Each number is 128 + 24 x the weight over its row's rms, rounded and kept within 0 to 255. Layers, rows and columns count from 0. The size above them is the row's rms in percent of the matrix's.

# layer 8 attention query, 448x448, rms 0.0381, rows 113-127, columns 256-319
size [ 95  96 126 118 133 134 142 148 149 144 150 147 155 151 137]
[[ 91 145 123 127 159 107 123  86 149 127 131 134 101 127 171 119 163 121 142 111 126 134 118 120 133 139  68 142 136  60 150 141 111 129 129 118 113 108 138 134 136 109 150 122 118 100 103 114 165 115 146 116 106 136 148 131 170 118 141 134 134 117 106 105]
 [100 146 130 129 132 131 122  93 126 163 140 163 149 107  95 141 102 152 134 117 124 119 132  90 141 139 131 119 131  79 140 134 135 139 114 144  93 160 169 102 162 117 107  77  95 136 168 152 129 121 125 119 129 172 112 151 108  95 119 162 197  85 137 110]
 [158 121 183  63 110 139 139 112 133 115 174 180 109 154 141 136 159 156 144 158 133 102 105 153 165 116 144  95 140 100 166  88 129 115 140 145 138 103 119 169 149 115 129 113 144 132 143 149 108 135 118 145 118 144 122 138  88 112  81 141 135 127 122 111]
 [ 94 125 147 131 172 120 118 132 160 100 143 161 116 119 120 116 104 138 154  96 150 151 127 167  93 143 102 151 137 112 148 106  79 138  99 170 121 175 113 117 109 151 152 101 123 124 154  94 135  94 158 121 103 124 107 155 112 136 146 135 162 129 124 129]
 [179  98 142 123 146 108 118 146 135 140 119 137 123 130 131 135 133 133 132 120 133  99 145 144 119 110 126 113 141  97 100 137 140  93 140 144 122  85 127 142 107 143 128 147 150 133 164 134 127  89 136 127  94 149 158  84 155 113 142 106 163 200  81 147]
 [152 136 142 139  97  99 129 126  99 101 153 129 129 154 159 107 158 137 148 151 120 116 102 139 116 110 146 102 125 107 154 121  56 118 151  98 167 160 166 129 140 160 133 147 127 149 135 135 139 107  67 101 120 113 193 147 120 170 122 149 147 125 124 141]
 [176 115 146 190 106 125 112  96 162  78 145 154 123 113 121 118 131 131 149 119 157 136 119  40  90 154 117 172 165 131 161 130 139 115  68 124 110 110 131 111 132 145 115 140 116 137 151  99 139 112 112 114 137 129 149 190 119 129  96 129 109 145 150 138]
 [125 140 123 112 130 100 133 150  78 122 117 103 106 137 150 126 141 133 101 128 101 120 123 143 159 108 126 114 181 145 174 104 112 117 138 133 141  87 105 116 155 145 148 124 143 109 125 115 130 159 102 118  61 190 154 101 184  82 151 117 100 142 126 131]
 [108 134 143 135 130 105 138 112 136 157 120 111 137 133 158 156 154 114 124  89  99 157 121 140  87 132 135 122 151 100 125 140 166 160 135  75 125 150 139 148 155 106 141 135 117 154 111 106 154 121 116 109 137 145 131 139 105 152 105 121 141 102 117 132]
 [ 95 115 122 162 146 121  96 103 182 130 144 138 134  90 110 124  96 103 129 141 131 150 111 193 125 129 139 114 117 155  90 150 111 100 121 121 119  98 127 168 123 138 109 123  84 158 128 115 106 113 145 150 129  93 109 131 109 159 156  88 136 182 124 144]
 [158 129 142  96 126 146  67 142 130 165  99 118 178 125 139 125 111 136 137 167 134 118 103 143 113  96 143 121 114  67 132 123 128 149 152 128  93  88 115 140 147 121 114 136 157 156 117 157 136 126 144 117 107 136 124 109  95 149 127 147 145 166  90 146]
 [135 149 113 113 127 112 165 120 138 115 142  95  72 117 109 138 135 110 133 180 144 135 150 140 102 132 134 133  78 132 116 134 133 120 146 141 173  92 101 154 130 131 149 118 162 123 120 126 149 120 108 180  96  95 134 102 118 122 139  98 116 110  88 153]
 [142 143 129 131 181 107 100 102 141 107 140 142 129 138 147 112 129  84 142 112 135 189 118 151 112 114 147  91 151 139 121 162 132  92 134 142 127 124 104 106 137 129 107 133 149 124 103 122 115  91 159 162 109 109 166 153  90 177 149 131 134 125 138 132]
 [119 159 144 178 100 160 165 137 141 103 115  73 131 105 124 133 147 129 156 129  98 116 150 143 148 154 109 138 156 122 144 144 122 140 152 172 129 134 146 118  93 141 119 134 131 112 145 100 120 103 115 100 187 135 102 121  98 123 117 142 104 155 126 110]
 [151 104 107 137 143 106 127 131 139 110 120 178 152 159 153 127  94 132 149  63 108 144  90 133 137 123 146 137 145  92 100 124  93 101 166 118 151 146 164 158 138 114 129 123 117 127  78 137 115  91 109 137 118 109 127  79 162 149 125 134 118 166 129 111]]
# layer 8 attention key, 448x448, rms 0.0381, rows 113-127, columns 256-319
size [ 90  80  89 121 124 135 137 141 139 142 143 138 142 143 136]
[[174  76  83 129 120 193 122  95 144 112 105 121 150 127 149 163 135  96 146  64  99 113 105 163 108 143 131 132  94 148 121 193 118 114 123 155 162 117 107 127 111 133 127 126 142  85 106 130 202 121 173 105 116 168 127 142 147 115 134  87 123  99 128 119]
 [131 128 101 120 152 108 123 135 137 143 126 150 142 145 129 118 127 144 122 135 122 132  91 148 103 149 108 184 145  88 113 113 133 148  98 125 169  83 121 136 131 118 157 105 171 139 151 105 140 130 120 131 127 107 138  94 146 165 121 153 112 164 117  79]
 [163 112 100 117 160 171 125 157 155 103 103  76 111 116 147 136 150  96 133  81 126 140 129 170 103  78 128 152  88 148  96 185 120 127 125 103 118 113 170 148 122 149 126 154 171 112 132 135 140 149 162  94 126 133 148 144 162 134 147 158 114 110 113 152]
 [153 149 140 144 131 166  84 137 113  94 128 102 126 127 127 129 122 127 146  53 105 115 134 166 129 126 149 127 134 147 142 134 132 142 139 164 158 155 111 129 150  89 124 125 157  94 133 123 136 128 157 122  99 124  75 141 138 117 116  93 128 119 135 129]
 [ 71 115 137 159 120 132 137 125 128 157 111 168  80 121 121 100 152 112 107 122 118 114 127 104 130 132 128 125 205  77 141 114 157 133 127  78 128 128 145 141 115 135 112 132 180 151 116 133 126 133 173 151 129 105 120 129 103  69 137 134 127  99  93 119]
 [133 122 107 112 128  96 131 114 132  76 131 108 124 125 137 139 133 109 130 207 126 129 109 125 106 135 131 122 151 149 125 127 128 120 155 137 120 122 148 137 125 135 123 133 144 113 126 147 122 122  95 120 141 115 152 116 164 124 121 133 154 132 146 115]
 [134 130 141 134 124 137 106 104 131 117 129 142 142 117 114 133 133 136 127 150 122 126 140 124 112 130 141 165 161 153 131 122 125 114 144 161 123 134 112 105 122 123 120 127 152 115 104 150 124 102 124 111 223 125 126 130 184 161 109 121 125 106 162 133]
 [118 120 107 117 122 135 112 157 145 124 150 126 104 124 130 108 129 145 111  48 125 116 104 190 144 127 111  96 208 131 164 132 131 159 135 137 167 130 159 117 120 121 146 142 121 147 161 125 108 152 117 108 127 134 127 139  99 167 142 104 136 131  82 141]
 [112 104 145 141 136 134 127 107 127 116 111 147 168 126 135 144 134 127 149   0 148 122 147 145 131 141 147 136 204 123 106 128 123 118 111 150 120 118 105 143 120 112 126 134 121 119  83 124 143 132 150 119 158 111 128 111 135 151 141 106 131 123 122 142]
 [140 149 140 161 122 129 141 116 121 137 151 133 116 129 140 133 128 129 135  83 127 138 143 119 126 138 126 130  86 137 141 138 121 136 101 155 126 120 117 132 117 141 130 126 124 142 137 127 104 134 209 124 106 130 158 111 182 175 117 141 128 110 145 123]
 [139 126 135 156 136 117 136 102 121 150 109  99 121 123 129 133 124 125 113 109  78 120 135 128 140 147 118 144  53 150 141 122 104 144 124  92 122 124  96 142 135 122 139 122 106 116 157 140 110 136 204 142 145 136 135 118 181 157 119 169 128 139 125 134]
 [135 133 112  93 105 139 126 118 105 123 122 119 113 129 136 130 121 121 136  37 113 128 117 119 127 132 109 131   0 144 121 113 133 131 140 125 106 124 115 144 116 134 120 144 115 122 115 131 123 128 122 115 110 112 144 134 103 156 145 143 104 135 120 123]
 [102 112 132 111 102 109 140 144 136 155 125 117 132 136 116 112 166 128 135  58 143 125 106 106 127 140 104 136 101 135 107  99 121 124 134 155 132 102 102 139 137 135 109 117 147 145 127 121 127 148 138 127 155 131 153 116 137 216 161 120 117 131 119 110]
 [113 139 137 148 121 123 141 140 118  99 159 148 118 126 121 130 150 144 133 151 120 127 117 126 130 126 126 141 201 161 127 118 127 127 119 140 145 131 111 124 121 119 147 121 133 130 126 119 145 140  98 118 157 141 122 142 145 113 129 110 135 112 125 132]
 [115 149 138 139 134 125 158 141 129 120 118 135 131 123 130 126 126 117 137   0 126 130 105 115 132 145 131 125 144  92 118 118 157 110 138 153 129 119 117 139 141 138 140 126 180 128 113 117 131 144 118 103 149 131 163 132 137 158 125 127 136 142 131 128]]
# layer 8 attention value, 448x448, rms 0.0456, rows 64-101, columns 256-319
size [117 116 120 119 121 119 110 119 119 121 114 114 116 116 122 119 117 119 119 114 120 121 118 116 117 123 117 115 118 122 117 115 120 123 119 116 118 117]
[[115 128 171 134 123 146 138 126 131 148 154 133 143 151 124 152 117 124 114 129 144  69 111 131 120 122 115 115 132 151 136 131 117 128 136 110  81 140 116 142  99  68 117 135 131 156 106 150 123  95 146  75 110 144  87 163 123 105 138 124 174 125 101 115]
 [114 136 146 109 123 120 140 113  87 108 157 138 134 165 125 152 124 140 135 122 126  98 143  98 151 164 120 117  69 145 188 104  96 171 143 107 138 157 141 139 130 122 113  88 171 118 128 127  97 132 128 116 145 143 133 138 114 127 117 105 138  99  93 100]
 [133 120 111 141 189 113 119 150 126 122 116 143 138 142 112 102  96 144  95 123 124 133  98 112 106  58 116 107 158  96 120 107  85 128 184 143  85 115  81 127  84 179 150 135  96 156  99 130 160 134 140 116 107 126 105 139 116 145 112 124 122 128 130 156]
 [116 109 148 134  74 135 103 121 177 130 160 137 153 189  91 177 125  83 146 128 112 105 123 177 104 143 150 118 131  92 117 107 116 156 139 117 122 139 172 116 111 149 108 109 150  99 109 134  95 125 113 138 161 113 104 145 101 140 107 115 122 154 115 102]
 [123 139 114 129 168 108 181 138  94 118  89 140 139 170 160 117 140 119 103 138 106 108 117 154 153  88  91 131 104 108 160 128 134 131 119 170 118 129 134 180 146 183 154 169 108 208 120 132 172 152 122 140 118 107 123 114 155 129 119 114  99 129 117  94]
 [142 158 132 162 150 106 104 103 119 162  87 142 134 170 139 181  77  94 160 138 155 111 117 171 134 118 146 119 102 181 117 170 135 121 122 149 118 140 131 135 161 129 120 158 152 132 116  86 131 131 143 141 154 174 118  46 121 126 130  91 105 144 140 118]
 [140 111 129 109 103 151 125 153 122 150 140 156 115  68 112 148 127 162  93 138 126 104 124 121 168 162 125 162 122 172 108 162 162  99 124 154 143 126  96 124 123  72  81 123 121 138 164 118 157 144 118 166 145 114 123 118 149 102 116  90 147 103 141 114]
 [176 139 138 151 143 148  84 112 118 144 105 122 145 140  67 134 120 120 112 111 137 172 124 151 175  68 112 148 126  89 146 122 130 113 112  77 104 145 140  93 121 101 165 184 130 101 133 124 159 135 136 162  98 131 127 137 133 152 122 116 124 137 144 122]
 [139 117 145 134 152 105 100 114 143 100 149 129 112 127 146 143 102  88 141 113 133 168 122 115 168 141 140 148 144 136 125 122 115 121 139 137 137 114 115 128 125 162 135 129  75 142 135 146  92 117 169 118  88 162 171 113 150 123 137 167 150 115 133 135]
 [126  99 140 134 200 122 164 122  85 130 153 139 126 130 147 124 123 112 180 134 155  96 133 154 121 160 135  95 138 119 107 126 133 113 154 127 123  91  66 105 137 165 111 176 128 151  89 138 109 141  94 168 125 124 149 137 111 119 158 169 138  62 122  91]
 [173 142 105 123 136 180 136  80 124 144  95 114 157 177 136 127 155 166  60  99 141 129 126 120 127 156 105  92 125  88 161 165  75 122 170  86 149 136 100 163 125 105 172 145 135 106  78  78  95  96 121 165 125  76 122 115 125 119 110 105 122 139 121 116]
 [129 100 106 149 107 130 155 133 161 154 132 137 163 154  99 115 112 166 110 129  56 129 109 140 126 156 115 172 126 116 128 156 135 129  97 142 113 143 119  85 144  74 123 148 149 170 118 120 155  77 134 109 148 154 116 134 122 121 122 119 131 114 130 130]
 [106  90 140 141 132 129 146 146 111 116  87 100 148 154 133 133 149 158 142 114 137 162 105 131 141 165 132 127 151 159 154 119  74 130 128 115 112 120 130 168 121 111 123 145 123 178 105 137 125 117 159 103 111 162 107 126 113 130  91 123 153 118 120 122]
 [ 86 130 146  92 113 173  83 108  92 122 133 109  87 124 173 133 144 121 107 143 133 120 124 131 119  74 148 115 144 103 100 125 104 143 104 174 130 124 154  45 142 203 123 148 123 146 124 127 127 156 139 115 141  92 103 139 101 151 120 128 134  74  90 115]
 [128 136 105 123 134 114 132 145 107 139 138 119 158 122 139 136 119 108  89 138 129 106 132 144 105 128 120 169 132 114 157 118 126 122 172 115 144 112  88 156  72 134 164  88 128 153 119 139 106  74 136 137 145 152 118 139 123  95 136 102 163 170 109 161]
 [138 143 141 126 153 193  99 134 155 151 139 103 149 137 156  91 140 152 133 132 138 111 166 128  72 209 138 102 136 155 136 153  86 187 119 107 129  94 129 200 136 162 107 197 135 138 147 144 113 107 127 152 163 136 156 114  86 131 131 123 144 106 135 147]
 [129 160  74 118 112 130 115 141 151 136 116 128 135 132 155 130 121 123 152 149 136 127 138 126 158 117 101 120 130 135 126 143 114 133 128 141 148 119  99 142 138 132 157  79  74 130 105 119 138 121 108  87 122 155 167  87 132 115 114 135 114 141 107 101]
 [124 143 187 124 147 137 167 151 169 136 165 118 153 115 150 140  77 108 124 134 156 146  85 138 207  76 137 119 118 121  66 128 149 201 129 113 101 143 152 182 120 171 167  89 104 130 101 100 142  92  91 121 136 144 102 202  94 137 100 112 153 114 119 140]
 [137 171 150 138 130  96 107 159 139 139 124 121  77 128 129 111 131 171 130 109 141  64 121 107 124 121 135 117 130 162 117 171 153 101 107 147 150 141 138 196 137  74 125 161 140  89 136 137 122 117 133  88 171 127 123 102 107 116 134 125 129 112  77 113]
 [111 158 102 136 103 134 124  86  99 143 184 143 171 149 138 106 172 124 126 117  95 169 120  79 129  97  66 140 116 115  75 134 149 184 126 158 148 144 123 107 148 126 156  95 143 141 130 145 183 144 141  92 125 129  90  99 126 134 121 121 134 129 140 142]
 [119 106 116 102 147 137 120 139 109 157 108 110 158  94 117 128  76 101 142 123 147 138 138 120  96  79 127 127 124 117 121 131 131 145 137 128 167 154 129 127  91 157 146 125 108 178 128 146 148 156 120 137 119 109  85 120 121 113 175 164 161 111 133 160]
 [123 123 176  93 142 131  92 140 107 114 144 138 140 152 106 150 114  95 155 127 124 120 122 157 138 173 111 123 124  80 153 159 118 134 141 116  95 163 108 135 152 116 138 149 146  88 110 114 127 118 117 164 129 106 152 107 126 136 127 119 144  97 128 171]
 [127 117 113 147 121  93 130 105 118 124 103 117 127 105 110 109 115  98  86 121 129 177 121 138 141  67 162 141 136 109 133 188  61 113  83 117 137 150 109 128 157 125 137 142 124 187 110 117 164 161 110 199 134 116 172 123 147 133 128 166 137 114 154 147]
 [147 151 125 133 121 107 107 104 119 143 105  70 125  69 138 148  89 118 158 140 114 140 125 108 111 119 128 142 141 129 172  99 140 101 114 137 118 132 127 141 139 154 116 153 104 123 121  85 127 125 131  68 118 163 117 137 112 117 129 177 102 124 115  98]
 [119 139 113 137 157 144 104 137 150 128 173 129 104  91 107 115 137 154 164 127  93 114 116 153 134 104 129 108 131 122 133  86 104 102 140 123 137 163  86 206 131 151 126 155 142 120  95 154 178 139 102 125 125 110 114 104 122 106 137 148 124 132 155 126]
 [125  93 128 140  96 161  92 150 132 123 137 117 106 127 111  79 139 156 196 133 129 125 137 120 162 128 175 128 120 111 150 106 191  95 127  78 121 109 124 169 118 184 137 171 114 129 117 143 126 121 137  92 125 120 129 139 130 129 130 100 152 132 139 129]
 [104 118 121 133 149 180 126 135 140 105  85 148 115 111 134  79 151 149 122 116 115 129 126 126 155  59 113 126 137 137 126 149 138  99 163 145 156 132  73 152 114 133 146 109 115 113  90 118 130 113 144 125 123 132 161  80 131 114 147 128  97 104 199  95]
 [165 110 187 136 105 129  93 132 165 100 125 131 147 138 137 123 102 121  26 104 135 162 115 147 140 129 162 106 120 132  99 138 150 125  85 134 148 153 166 147  83 133 133 180 132 111 121 138  93 157 136 164 138 129 104 148 142 108 145 130 133 135 125 123]
 [150 152 187 124 101 112 132 159 128 131 142 152  97 144 124  85 130 158 118 137 110 131 130 116 134 173 146 145 134 135  90 140 169 176  91 140 133 121  98 179 112  79 115 111  95 141 142 138  80  92 122 120 127 114 152 157 131 117 138 109 150  91 109 128]
 [161 131 154 114  92 182 116 148  96 109  90 103 106  94 135 146 126  77 155 132 102 162 144 147 114 133 130 122 119 126  87 107 123  92 123 136 113 110 108 131 188 155 143 127 138 109 135 124 115 128 115 117 145 138 135 167 136 110 146 114  74 134 148 144]
 [108 150 140 159 103 121 121 124 103 135 155 124  97 129 172 142 139 191  43 128 132 124 103  89 143  91 145  89 129 147 149 122 152 133 143 149 138 150 135 139 167 127 118 163 120 140 146  92 131 156 147 147 165  89 116 134  90 116 151 160 158 144 165 106]
 [131 166 119 158 150 137 115 114 128 120 194 141  70 145 144 123 126 102 132 138 118 136 100 116 174 156 145 132 124  97 105 113 121  82 126 123 132 159 135 148 163 166 159  86 135 143  96 121 124 135 126 112 138 121 104 140 137 136 107 139  89 167  94 111]
 [138 179 147 108 108 123 138 122  79 110 116 111 134 111 133 125 116 149 101 132 139 179 121 127 103  97 150 123 120 126 113 161 135 108 145 163 124 110 159 121 132 163 132 218 156 147 175 111 102  91 128 157 114 113 127  90 116 152 160 156 169 123 148  93]
 [134  85 150 121  86 175 117 147 131 129 127 133 125 134 140 141  95 182 105 132 158 130 126 137 141 124 121 144 120 133  64 105 110 152  89 153 128 133 142 114 103 187 115  72 123  89 104  96 102 162 144  87 143  87 118  81 138 114 123 129  77 116 149 141]
 [149 126 113 125 112  96 125 130 151 155 102 117  90 189 101  99 115 139 130 135 130 163 118 134 120 171  71 115 122 183 172 136 137 150 107 176 127 110 118 127 151 116 138 111  92  94 119 119 120 123 130 127 124 138 129 148 169 136 125 104 135 123 122 118]
 [142 113 108 121  94 127 154 129 117 139 124 151 129 150 123 159  36 134  93 110 119  71 119 165 127 103 120 151 141 132 142 140  98 158 157 122 127 132 156 124 191 136 154  88 132 116 137 146 114 107 109 178 121 135 133 165  89 110 128 137 131  88 133 104]
 [137 168 168 195 144 109 134 160 111 136 134 118 100 104  83 158 109 114 106 120 116  89 112 128  93 134 188 130 129 154 104 103 130 117  79 111 140 122  97  62 132 161  92 110  85 193 123 135 190 158 157 142 128 135 157 168 126 122 120 111 119 126 145 115]
 [141 153 123 144 119 102 109 132 120 136 156 143 116 135 133 121 160 103 128 131 137 207 123 105 109 125 135 102 134 117 103 110 153  82  79  92  99 154 102 177 125 142 100  75 164 116 130 116 108 123 115 133 124 111 128 153 127 110 106 117 133 123 104 161]]
# layer 8 attention output (transposed), 448x448, rms 0.0587, rows 64-100, columns 256-319
size [117 115 115 114 116 119 109 115 115 118 110 110 112 113 117 115 115 115 115 109 120 120 118 113 116 119 116 114 118 119 114 112 117 121 116 113 115]
[[117 145 156 131 123 143 156 119 119 121 158 116 119 150 124 138 121  98 148 149 101  99 109 156 124 112 106 101 140 115 161 131 137 153 159  91  87 153 116 158  94  79  97 123  92 158 146 130 139 147 133  51 162 113 107 172 131 111 130 165 179 131 102 140]
 [103 149 129 130 135 127 105 139 104 104 163 107 156 168 136 154 131 126 152 107 119 129 139 116 114 169 104 145 135 151 130 108 123 131 119  97 135 141 105 130 162 112 105  81 164 113 130 134 129 125 146 113 148 128 111 138 118 136 100 130 103 132  88 124]
 [117 115 120 171 130 160 154 159 111 100  99 180 159 147 120  90 111 115 107 120 134 141 127  93 170  88 109  88 129  93 121 116 140 132 177 119 125 108 130  99 113 141 136 109 120 156 122 134 123 158 134 129 152 124 118 123 132 167 104 142  83 122 116 105]
 [ 77 146 131 142 105  80 121 128 143 115 190 154 173 160 123 176 116  99 180 157 122 142 120 151 105 124 135 121 109 138 101 126 123 153 134 118 154 161 131 135 140 110 114 114  94 101 120 103 121 168 128 187 131  97 123 105  95 137 134  75 138 122  95 117]
 [146 105 107 121 126 112 149 100 110 122  66 130 119 137 146 101 145 120 105 101 131 115 136 104 136  88 135 107 136 139 134 144 150 102 140 155 119 108 164 158 139 157 175 158 163 198 127 116 144 161 120 131 116 129 114 132 140 126 115 121  79 120 104 135]
 [123 160 153 123 154 108 136 130 150 133 106 133 163 137 157 160  65 145 138 140 104 108 155 147 141 118 137 127 106 125 159 126 129 138  98 140 108 106 141 155 157 126 117 146  96 149 109 129 165 152 125 113 135 149 148  81 155 103 120 103 104 120 146 134]
 [107 133 146  79 137 138 162 149 116 130 116 142 113 100  84 181 164 156  67 137 144 101 101 152 117 114 122 146 143 141 145 148 168  99 125 148 105  98 114 138 133  86  97 113 100 140 150 158 148 128 122 117 115 126 107 117 135 151 110  73 174 122 130 117]
 [185 144 127  94 127  96 113 138 140 134 107  96 119 120  93 153 136 124  99 132 150 159 100 127 120  75 161 150 144  95 126 137 121 112  98  81 113 140 139 101 101 100 140 181 124 100 129 139 153 159 150 166 111 130 116 111  80 134 155 143 139 147 133 113]
 [159 109 175 142 141 126 118 109 159 116 155 102 123 124 125 151 112 115 117 121 114 167  77 143 185 150 150 116 102 115 119 122 135 133 128 135  91 103 106 112 132 142 118 120 111 144 165 138 130 163 158 123  93 168 126 148 129 124 130 156 139 110 106 110]
 [135 122 110 118 198 105 117 129  88 118 147 137 149 133 152 134 128 163 149 139  99 115 106 111 120 144 139 131 136 150  97  91 136 129 181 119 142 131 114 137 133 182 127 146  97 178 123 122 131 135 131 162 131 147 145 132 120 131 163 153 110 108 119  84]
 [176 147 128  96 136 125 129 125 109  98  84 121 170 116 116 151 146 130 123 132 148 136 126 163 176 162  96 121 106 116 125 158  93 143 172 117 129 164 126 143 139  96 124 144 103 102  80  94  84 128 127 147 137  99 131 136 131 106 106 157 120 132  73 102]
 [133 112 116 160 139 136 140 157 128 171 119 150 161 148 126 134 114 153 123 115 135 167 134 156 114 138 141 154 112  96 132 112 126 104 136 123 120 161 115 115 139  75 124 162 141 150 118 117 167  93 109 124 166 126  90 127 120 117 121  99 159 102 160 168]
 [107 122 154 142 125 129 133 143 112 104 119 102 170 176 138 118 124 146 135 133 127 125 153 114 150 184 138 149 126 159 163 138  52 123 113  89 137 104  97 158 126 120 122 117 134 167 112 145  92  98 143 149 127 157  94 110 127 123 122 129 130 114 141 111]
 [121 109 143 132 135 166  91 134 111 149 118  83  81 144 138 191 141 132 102 140 145 131 133 125  77  80 150 123 127 122 115 121 124 137 140 161 145 101 153  59 127 203 138 170 164 159 109  79 134 120 118 130 121 152 118 170 133 140 104 159  87 137 131 134]
 [155 118 122 114  95 144 125 124 144 129 123 133 190 130 156  96 156 127 128 119 140 116 128 161 151 118  95 147 119 119 138 141 151 132 139  60 144  74 147 128  86 118 144  79 103 161 122 120 120 116 125 119 156  87  93 161 149 134 137 122 183 144  54 173]
 [ 96 161 120  97 141 108  92 165 155 108 141 108 127 156 150  99 123 131 127 141 137 128 138 112 124 179 130 113 108 150 132 148 105 140 154 116  92 138 139 189 102 157 123 182 153  87 148 141  97 108 147 174 151  99 113 161  89 128 149 156 126 142 150 163]
 [150 152 123 126 140 200  95 145 169 135 136 111  95 140 131 125 159 110 141 141 142 111 159 100 131  92  84 118 129 108 133 175 135 141 129 139 107 136 110 154 117 148 129  97 125 146 143 136 155 126 153 110  88 152 151 117 164 152 149 116 111 117 128  69]
 [117 166 137 137 122 124 177 154 166 105 128 141 167 106 124 134 114 130 140 147 133 154  90 131 137  75 157 117 117 123 110  68 109 164 129 117 108  96 176 137 120 159 136 100 127 137  64 119 164 127 116 137 140 137 132 155 128 151 142 134 109 124  90 138]
 [112 138 110 131 168 110  96 117 114 141 125 143 116 117 117 141 130 117 153 123 124  89 135 147 115 112 105 106 140 176 122 159 145  97  95 146 117 108  84 186 153  89 170 156 140  72 135 106 128 132 150 128 184 113 100 123 125 119 135 110 107 128  88 103]
 [112 182 103 117 107 121 152 108 164 123 172 155 161 150 169 118 160 155 126 103 129 158 107 113 145  81  83 131 110  91 106 115 138 133 112 145 120 123  95 106 173 173 164 129 169 125 105  91 198 141  84  84 119 130 121 130 147 124 139 128 121 111 135  99]
 [ 93  74 124 142 157 163 148 142  93 121 142 117 138  97 118 129 107 120 171 136 128 118 139 132 114  96 112 129 158 130 125 129 134 145 108 128 140 132 138 131 135 122 131 106  97 175 155 168 144 154 127 112 118 155  88 123 115 131 145 166 156 129 126 111]
 [131 124 132 144 127 117 100 119 113 110 145 119 141 142 106 146 115 146 157 120 120 127 112 122 163 176 120 142 129  61 148  99 112  98 126 137 115 175  89 113 132 116 136 163 151  88  81 116 111 120 103 129  92 110 117 128 131 118 144 125 127 116  94 115]
 [152 106 156 132 131 119 137 144 130 142 125 111 153 134 111  83 137 104  85 102 126 158 157 138 108  84 173 109 127 133 165 184  67 121  77 152 134 165 101 118 162 129 142 155 123 153 108 111 175 133 144 181 127 139 123 127 137 140 143 139 169 125 132 105]
 [126 145 131 121 122 140 122 112 122  94 100 105 104  74 164 138 121  74 170 144 129 127 143 129 139 111 137 132 151 155 180  91 136 135 163 109 124 118 152 149 139 156 130 181 103 157 140 105 138 161 144 116 135 161 133 126 106 135 149 161 150  98 126 121]
 [137 150 148 152 121 120  97 110 137  95 161 103 108 132 114  93 143 113 132 111 129 145 153 125 145 112 113 121 144 133 143 115 132 131 156 150 117 166 135 192  87 154 133 170 132 171 119 141 133 117 104 125 112  88 132 104 113 106 124 136 111 121 110  86]
 [122 106 121 145  94 156 146 134 146 118 155 116  91 140 108  85 134 173 154 112 125 122 147 119 134 167 181 127 154  87 163 130 185  80 119 109 118 118 116 145 128 177 153 173 101 129 111 163 107 143 134  90 110 128 125 127 142 155 116  98 124 126 114 100]
 [138 139 111 120 134 143  91 110 147 132  82 109 114 153 115 116 140 137 151 146 107 143 105 112 146  49 150 131 133 143 149 156 111 120 167 115 159 100 134 164 132 148 117 107 144 114 106 141 144 112 138 124 131 176 130 100 128 104 138 135 103 115 166  88]
 [115 117 189 130 125  95 130  99 121 148 124 146 147 124 139 154  81 121  49 138 108 185 131 140 159 133 167 107 124 106  80 132 151 114 107 125 146 144 196 167 102 125 143 140 114 129 112 118  76 151 139 171 127 104  92 161 166 135 148 150 103 132 115 109]
 [159 148 168  70 130 113 106 137 160 124 102 164 100  89 127  86 142 141 121 133 138 156 146 111 133 183 144 169 153 134  92 137 159 135 134 156 137 160 127 164 106 105  78 111 104 154 126 116  99 113  99 135 120 104 154 161 137 123 126 106 140 113 154 128]
 [169 118 164  90 101 175 104  97 141 102  99 115 114 120 152 124 137  95 127 143 126 159 163 131 113 143 119 132 141 115  99 141  98 114 167 114  76 152 141 134 164 168 146 122 122 118 144 135 161 132 157 127 158 101 139 140 131 108 125 113  82 144 119 124]
 [107 143 126 141 106 137 125 130 124 110 142 143  90 104 127 159 129 159  72 105 185 113 104 108 153  85 132  86 144 122 139 158 114 120 160 112 155 154 124 139 122 128 142 156 116  77 122 147 107 110 138 155 150 135  90 153 122  98 156 164 146  95 122 150]
 [154 139 150 180 164 109 137 134 102 130 175 135 137 163 150 127 127 103 125 142 135 104 108 119 162 159 140 101 124 133 119  95 104  94 106  80 176 143 115 109 191 173 116  88 149 117  70 131 133 123 127 109 124 107 114 184 150 121 110 146 113 140 114  96]
 [122 155 121 124  93 109 155 130 149  98 117 119 151  83 138 138 108 144 148 125 121 143 126 158  79 118 148 133 107 124 112 171 136 125 117 183 118 109 117  98 117 170 146 205 145 127 155 143  70 141 133 146 119 126 106 133 115 141 123 140 158 141 127 103]
 [138 111 141 140 100 192 125 120 156 139 135 134 169 110 123 138 124 146 116 113 129 138 115 156 118 126 135 144 151 155  97 115 113 127  66 107 106 128 120 103 118 191 118  80 154  62 147  94 109 162 136 109 119  93 126  83 124 128 137 141 113 120 157 118]
 [138 102 137 128 124  90 126 140 126 144  93 114 117 160 109 143 139 165 138 142 118 151 123 141 147 149 100 114 144 116 148  95 125 153 135 173 150 136 127 103 171  98 150  87 101 117 131 122 110 166 114 121 159 131 154  79 187 133  97 101 121 131 128 125]
 [150 136 122 140  86 120 132  91 121 143 140 162 144 139 148 148  36 123 132 114 133  73 128 175 109 122 133 153 129 133 165 139  92 134 128 128  87 127 132 113 165 129 146 123 198 127 179 114 121 166  93 169 142 159 145 118 126 126 148 123 153 104  96 114]
 [163 140 162 161 145 127 115 133 106  97 114 116 127 110 112 185 124 114  71 123 111 105  91 127 119 113 164 140 141 156 139 108  88 138 103 114 131 125 113 107 120 174 106 124 127 198 140 143 145 133 144 130 120 123 138 138 129 138 128 141 103 127 146 145]]